Weights of a small GPT-style language model, trained from scratch on English Wikipedia: 15 layers, MLP 1024 SwiGLU.
Each number is 50 + 12 x the weight over its row's rms, rounded and kept within 0 to 99. Layers, rows and columns count from 0. The size before them is the row's rms in percent of the matrix's.

# layer 5 MLP gate, 1024x256, rms 0.0496, rows 738-742, columns 0-255
085:37 36 38 51 55 57 39 49 57 64 42 66 61 53 42 52 64 25 62 64 43 54 37 47 54 67 46 56 58 50 68 48 41 57 64 59 50 62 43 59 64 42 67 42 72 77 67 48 44 46 40 49 64 34 52 52 64 51 49 41 63 48 71 46 52 32 61 80 67 73 69 64 69 46 68 67 47 42 79 63 47 33 62 54 46 54 45 38 63 44 56 52 28 56 68 35 37 63 58 37 51 49 57 42 70 35 56 60 56 38 18 61 58 58 68 63 45 49 37 37 66 43 47 32 61 67 62 47 52 59 42 52 45 52 56 75 74 60 37 42 47 62 44 54 42 51 46 48 45 30 33 45 37 59 49 66 69 66 45 30 62 54 53 56 63 63 47 66 41 48 52 45 39 46 63 41 75 56 48 36 32 48 63 46 80 45 44 49 47 65 54 51 57 41 49 46 35 38 67 57 54 53 64 73 33 44 40 57 63 52 34 60 56 57 63 42 42 56 70 46 45 51 59 40 61 30 25 49 45 54 55 39 44 51 63 59 17 61 38 41 59 55 58 73 51 44 58 33 48 39 28 48 54 62 50 29
106:41 40 45 70 33 49 47 16 47 37 39 49 68 35 43 50 62 36 62 44 54 51 69 55 38 39 70 48 53 55 44 47 49 43 47 53 56 47 46 43 52 54 66 20 70 43 55 54 53 56 40 50 48 52 34 44 42 66 41 44 30 47 40 67 57 48 39 44 48 68 60 34 21 46 48 41 53 70 40 41 52 45 49 66 31 40 45 41 61 50 57 56 46 58 54 43 60 52 33 28 41 63 70 51 46 34 48 42 71 29 50 59 64 64 43 71 29 44 65 48 53 59 56 60 72 28 58 44 52 25 45 37 57 63 79 38 60 48 39 59 46 43 59 59 81 37 64 52 49 53 43 41 57 32 43 41 37 36 26 45 53 67 49 34 43 24 37 53 63 46 49 67 44 52 37 48 75 55 28 67 66 46 39 39 42 48 51 40 55 61 67 47 68 42 26 62 56 33 52 41 61 50 34 51 44 68 39 35 47 59 31 51 37 53 49 49 37 77 50 59 67 36 40 62 62 49 34 50 48 37 43 38 49 39 55 75 39 58 44 40 55 43 59 58 40 50 47 41 59 79 35 43 53 79 55 51
097:34 22 54 41 55 61 55 33 41 48 53 51 66 44 34 53 57 89 53 46 59 50 42 43 32 43 50 76 63 51 63 52 54 35 22 62 44 41 53 51 47 50 55 57 57 66 47 46 34 48 42 53 62 43 62 62 53 42 54 47 76 43 72 71 56 54 47 43 58 57 76 50 51 46 36 62 66 61 47 53 58 52 62 41 28 54 60 32 68 53 66 55 45 20 48 31 36 55 38 47 49 34 32 51 60 49 37 51 50 49 63 62 41 50 51 61 49 62 54 51 53 53 67 49 46 40 48 64 55 37 37 59 29 58 32 45 62 61 36 64 59 41 64 71 36 58 65 55 33 32 91 57 65 23 37 51 41 52 45 57 38 45 52 64 31 50 42 33 43 53 53 44 50 54 23 48 45 48 64 35 37 35 39 59 57 41 42 58 55 36 40 67 64 41 69 52 18 52 35 49 64 62 45 72 54 45 42 52 53 45 51 37 47 58 54 25 62 49 44 43 60 58 51 25 62 47 50 52 34 58 71 57 48 40 57 55 44 66 44 20 33 40 70 44 51 40 67 52 43 48 58 65 63 60 53 46
100:47 27 40 19 59 51 64 46 75 45 62 56 38 50 53 70 68 60 59 50 42 28 37 54 43 56 77 46 46 37 52 53 60 52 44 72 45 66 37 43 35 50 54 73 48 45 64 32 42 51 45 49 53 44 64 52 43 41 68 52 55 40 49 46 62 49 53 69 45 40 52 43 40 54 45 49 60 51 46 57 65 48 60 47 50 49 41 52 43 52 53 58 45 58 45 63 57 55 65 35 34 54 31 40 21 41 41 57 55 40 37 50 57 62 28 69 35 69 64 57 71 58 30 73 56 61 48 38 57 54 56 11 51 58 58 35 51 59 54 67 48 32 58 47 49 60 70 29 53 45 59 66 61 58 41 52 56 60 40 66 74 46 72 63 53 37 66 52 44 58 41 59 59 52 54 57 61 43 57 37 54 23 68 36 48 50 44 31 45 48 36 57 63 51 42 38 51 68 23 43 60 48 36 34 53 51 38 46 44 43 54 18 58 50 48 44 47 29 68 47 54 56 59 26 59 32 69 41 31 45 51 22 39 45 67 45 54 46 48 46 73 69 78 42 36 66 38 42 44 35 37 48 35 44 51 43
112:55 44 59 61 57 27 50 67 61 44 59 41 67 63 41 60 47 51 58 55 43 50 38 50 45 59 63 48 38 43 59 74 67 57 49 47 53 51 54 45 38 50 50 48 56 39 54 41 25 72 40 61 62 36 54 47 58 47 55 25 34 65 37 48 55 58 72 53 43 48 61 35 23 44 32 60 35 43 46 22 50 38 61 41 31 52 36 63 45 42 56 75 40 49 68 51 59 45 56 37 52 76 44 60 73 44 51 61 57 35 49 56 77 47 28 47 26 53 68 58 46 41 48 56 35 57 44 46 59 64 19 47 82 53 45 37 59 32 59 70 70 48 41 49 43 72 59 66 53 53 38 57 64 64 57 57 51 72 46 38 52 65 45 53 43 55 49 72 54 40 30 58 51 69 51 53 45 36 65 65 35 59 60 60 73 71 58 54 64 61 46 65 49 31 53 54 61 40 61 72 39 51 35 29 52 58 73 26 63 27 54 74 50 36 47 73 35 65 56 41 47 54 60 62 67 44 52 44 54 49 46 36 62 52 39 57 35 41 43 51 48 47 42 57 46 43 33 59 64 53 68 51 51 52 41 61
# layer 5 MLP up, 1024x256, rms 0.046, rows 738-741, columns 0-255
094:74 57 41 59 57 38 32 39 56 59 45 43 44 52 46 48 77 40 30 33 56 65 54 51 47 57 39 32 50 63 47 59 59 62 37 34 32 52 67 75 60 45 56 45 44 51 78 49 52 54 48 46 15 56 34 42 44 60 37 60 57 50 49 58 77 55 53 47 37 22 53 53 49 64 34 38 38 69 53 51 44 48 73 59 51 62 55 54 30 50 61 58 48 44 36 64 61 41 32 67 65 42 41 63 48 75 57 42 44 48 66 46 36 55 35 47 37 55 49 37 44 47 37 33 41 51 45 58 44 36 41 39 65 45 38 44 63 61 35 34 51 46 62 39 70 41 42 88 64 56 43 34 52 43 57 47 42 43 55 44 53 44 50 47 39 35 51 33 52 60 46 37 64 46 47 74 60 64 50 54 48 48 40 28 64 59 39 52 56 77 39 22 76 42 37 70 39 44 54 29 34 60 60 51 54 82 44 44 19 43 54 41 45 51 46 58 57 44 29 39 62 27 32 52 51 59 40 63 51 44 62 62 68 47 61 50 51 64 37 50 52 39 49 24 38 46 52 56 44 39 60 38 65 46 56 56
103:41 72 43 63 58 47 45 46 18 55 61 57 52 67 70 63 61 62 25 75 48 39 57 53 53 57 65 37 46 47 59 68 59 49 48 40 47 72 33 62 52 72 39 66 46 43 49 50 31 57 51 56 33 51 32 25 74 48 64 41 51 61 61 55 64 48 36 33 61 44 66 40 39 49 46 49 43 52 46 51 44 43 53 39 37 72 48 34 46 74 47 63 65 63 27 66 69 50 37 48 53 43 17 38 65 50 52 54 40 48 50 65 53 30 44 65 36 39 59 65 68 56 43 51 19 46 44 45 43 60 64 43 64 39 39 59 54 61 51 58 35 38 48 38 55 32 49 41 52 55 46 52 73 40 32 63 45 41 48 34 49 45 49 28 49 50 58 61 68 55 42 62 69 56 60 48 57 28 66 45 59 62 40 68 46 54 52 49 58 51 56 49 50 39 36 67 54 33 70 60 58 70 49 70 51 53 27 62 65 50 26 27 43 28 54 39 52 73 37 45 68 48 41 30 41 79 62 53 46 47 60 38 53 42 50 47 51 45 64 48 47 50 51 50 33 64 53 62 54 40 50 49 27 47 56 37
100:56 48 54 31 42 50 53 59 43 61 49 51 42 45 39 57 55 33 32 30 50 54 63 63 44 47 59 45 37 57 45 38 30 45 45 56 54 51 65 40 54 41 67 54 52 55 39 63 60 40 37 31 36 52 29 67 33 35 48 68 72 59 48 53 60 49 44 50 56 63 55 45 62 65 45 62 45 54 43 59 48 42 52 54 42 65 44 57 59 27 60 54 38 33 64 42 38 58 60 57 55 39 22 39 47 46 52 57 48 41 61 41 42 41 68 83 48 59 59 39 26 57 56 27 44 57 60 72 47 46 65 45 54 44 34 65 30 35 74 28 54 33 58 68 35 38 49 39 48 56 90 58 44 35 62 65 26 35 56 53 60 58 62 46 56 60 66 43 54 45 60 53 52 56 46 57 45 63 45 62 52 26 50 54 64 47 51 38 63 38 49 44 61 20 65 57 54 49 62 32 79 56 31 47 63 64 80 45 55 36 55 38 51 56 70 33 54 59 54 56 57 55 56 48 51 57 72 47 38 28 59 59 50 65 63 58 25 45 70 46 75 36 31 50 59 43 51 42 65 59 70 59 60 57 36 64
100:76 48 54 44 37 47 14 52 46 43 41 41 56 47 68 48 45 46 36 55 50 69 55 50 48 56 46 33 62 55 55 40 63 40 52 33 66 44 67 51 33 43 45 41 36 65 36 61 30 33 44 38 57 57 43 41 63 49 35 41 30 41 35 51 41 45 47 41 65 55 43 43 50 40 69 57 52 45 66 53 47 50 61 25 59 68 40 43 49 27 85 50 38 55 46 40 38 41 38 60 52 47 63 27 43 31 34 42 28 72 70 51 62 40 43 40 67 59 55 36 58 64 48 36 48 51 48 60 78 58 52 56 61 37 66 45 69 54 64 46 75 57 51 42 46 42 55 54 40 58 57 56 58 53 43 33 34 41 57 41 57 75 64 55 36 58 38 37 47 52 47 33 86 30 47 57 56 52 45 48 48 58 45 43 53 46 43 41 69 38 62 64 62 54 47 55 51 14 47 40 49 57 80 46 70 40 53 50 66 45 39 51 40 56 62 59 40 45 16 57 44 76 54 48 49 57 41 66 44 39 60 50 44 58 49 71 43 55 49 29 50 49 44 39 33 58 52 46 33 71 65 62 44 30 34 46
# layer 5 MLP down (transposed), 1024x256, rms 0.0479, rows 738-741, columns 0-255
096:60 69 46 58 60 27 29 34 56 46 53 45 35 47 60 68 46 72 57 55 41 55 69 35 81 79 44 37 55 47 40 63 48 65 46 34 45 27 64 60 63 37 57 43 54 51 65 61 45 61 44 35 38 53 47 42 47 45 62 53 60 13 61 66 52 72 52 53 40 26 60 47 36 61 52 40 48 76 31 39 48 38 79 59 38 58 60 42 56 54 70 48 51 32 41 67 51 38 43 41 62 44 41 42 42 62 64 25 40 46 71 49 54 31 36 64 50 43 59 44 63 39 43 47 53 62 57 35 56 45 36 45 43 23 50 31 60 66 59 63 60 40 54 36 48 42 54 71 57 54 59 46 40 35 52 59 64 56 59 49 51 58 55 46 50 43 67 40 57 61 40 75 35 39 30 62 56 41 46 39 52 44 35 36 53 71 59 60 45 56 35 27 68 41 40 71 63 50 61 32 66 52 55 33 62 72 46 34 48 44 50 56 26 74 39 47 37 49 57 40 63 46 43 48 57 63 49 55 53 53 89 60 44 52 53 41 59 65 46 58 53 42 48 51 51 43 46 53 61 68 57 41 59 52 50 52
105:54 58 57 41 22 48 44 72 49 31 52 39 54 59 52 48 64 37 36 80 49 48 51 43 30 64 43 41 52 56 47 27 51 47 52 41 63 60 52 49 44 43 48 45 32 51 39 34 56 34 23 57 41 61 12 30 75 46 56 59 62 65 44 35 59 44 47 48 44 54 53 54 48 33 48 55 40 31 31 48 40 65 57 47 32 76 53 46 37 69 56 31 72 33 31 48 60 63 58 33 54 32 56 48 58 60 58 56 40 41 64 59 47 45 76 44 55 45 55 18 53 60 31 61 39 63 53 54 43 50 46 49 70 42 45 48 63 72 64 58 46 26 52 65 62 42 39 38 34 39 51 39 59 38 58 47 44 57 44 51 33 50 51 43 47 67 62 40 50 66 66 51 64 31 49 51 60 47 80 35 64 67 64 52 46 70 50 48 55 48 56 46 46 53 38 46 53 55 79 52 42 63 65 66 45 37 56 49 63 55 36 33 56 60 51 71 63 76 33 45 60 47 46 47 51 39 63 54 52 44 51 52 51 55 42 44 65 65 31 47 45 54 29 54 54 32 33 58 42 29 43 25 31 39 37 41
097:64 44 81 35 59 47 55 57 41 52 50 39 37 45 26 37 64 57 46 63 58 40 44 44 44 42 64 56 49 62 42 51 42 60 64 45 41 30 39 47 47 71 69 35 45 45 32 68 73 60 52 50 46 57 19 46 42 30 47 55 62 23 52 61 54 54 66 47 34 33 27 42 60 29 56 46 54 43 45 47 51 56 31 56 60 27 43 50 54 53 47 29 49 53 61 67 54 45 50 48 54 64 50 67 48 48 54 51 48 43 57 52 53 54 55 50 47 54 54 38 59 51 47 56 45 71 47 54 54 53 28 36 71 53 37 38 53 45 56 55 42 45 54 63 62 47 61 42 64 68 56 33 52 45 35 53 58 46 67 38 48 39 49 34 50 53 61 52 84 54 44 67 33 36 59 41 38 48 64 55 44 66 62 62 57 25 37 57 72 56 43 54 77 41 34 24 43 58 64 56 33 35 61 29 36 52 57 58 39 91 52 63 71 44 34 61 65 55 27 44 43 69 45 56 60 42 71 39 54 55 56 64 32 66 39 36 60 58 32 62 35 61 59 56 57 52 42 41 67 52 68 62 25 41 40 32
099:41 32 32 38 76 48 61 33 64 34 42 70 75 53 64 47 37 50 71 53 67 40 34 56 39 33 38 52 22 55 36 52 56 68 38 51 77 43 37 79 57 31 58 30 33 52 46 38 55 51 37 55 65 53 59 46 55 71 33 37 51 42 67 49 61 56 51 54 39 35 38 35 42 42 39 44 35 62 53 46 55 38 63 55 54 50 39 47 55 55 51 44 57 61 50 48 61 64 70 49 53 50 31 45 41 49 86 66 34 51 79 40 50 35 68 44 40 53 50 30 62 51 38 47 57 53 37 41 46 37 27 44 53 58 41 38 61 55 70 49 45 46 48 38 63 63 61 48 63 47 40 33 32 55 59 41 51 48 58 51 66 31 42 61 40 35 59 52 63 37 51 54 50 42 41 49 70 61 61 62 52 45 55 50 38 43 59 42 58 58 27 23 29 42 50 50 69 47 63 37 66 49 46 37 51 39 50 36 65 52 32 57 54 44 36 55 57 61 59 61 38 48 50 53 46 56 57 59 37 68 29 57 32 49 65 41 63 42 61 45 21 37 59 58 61 28 59 77 53 47 49 56 51 41 55 82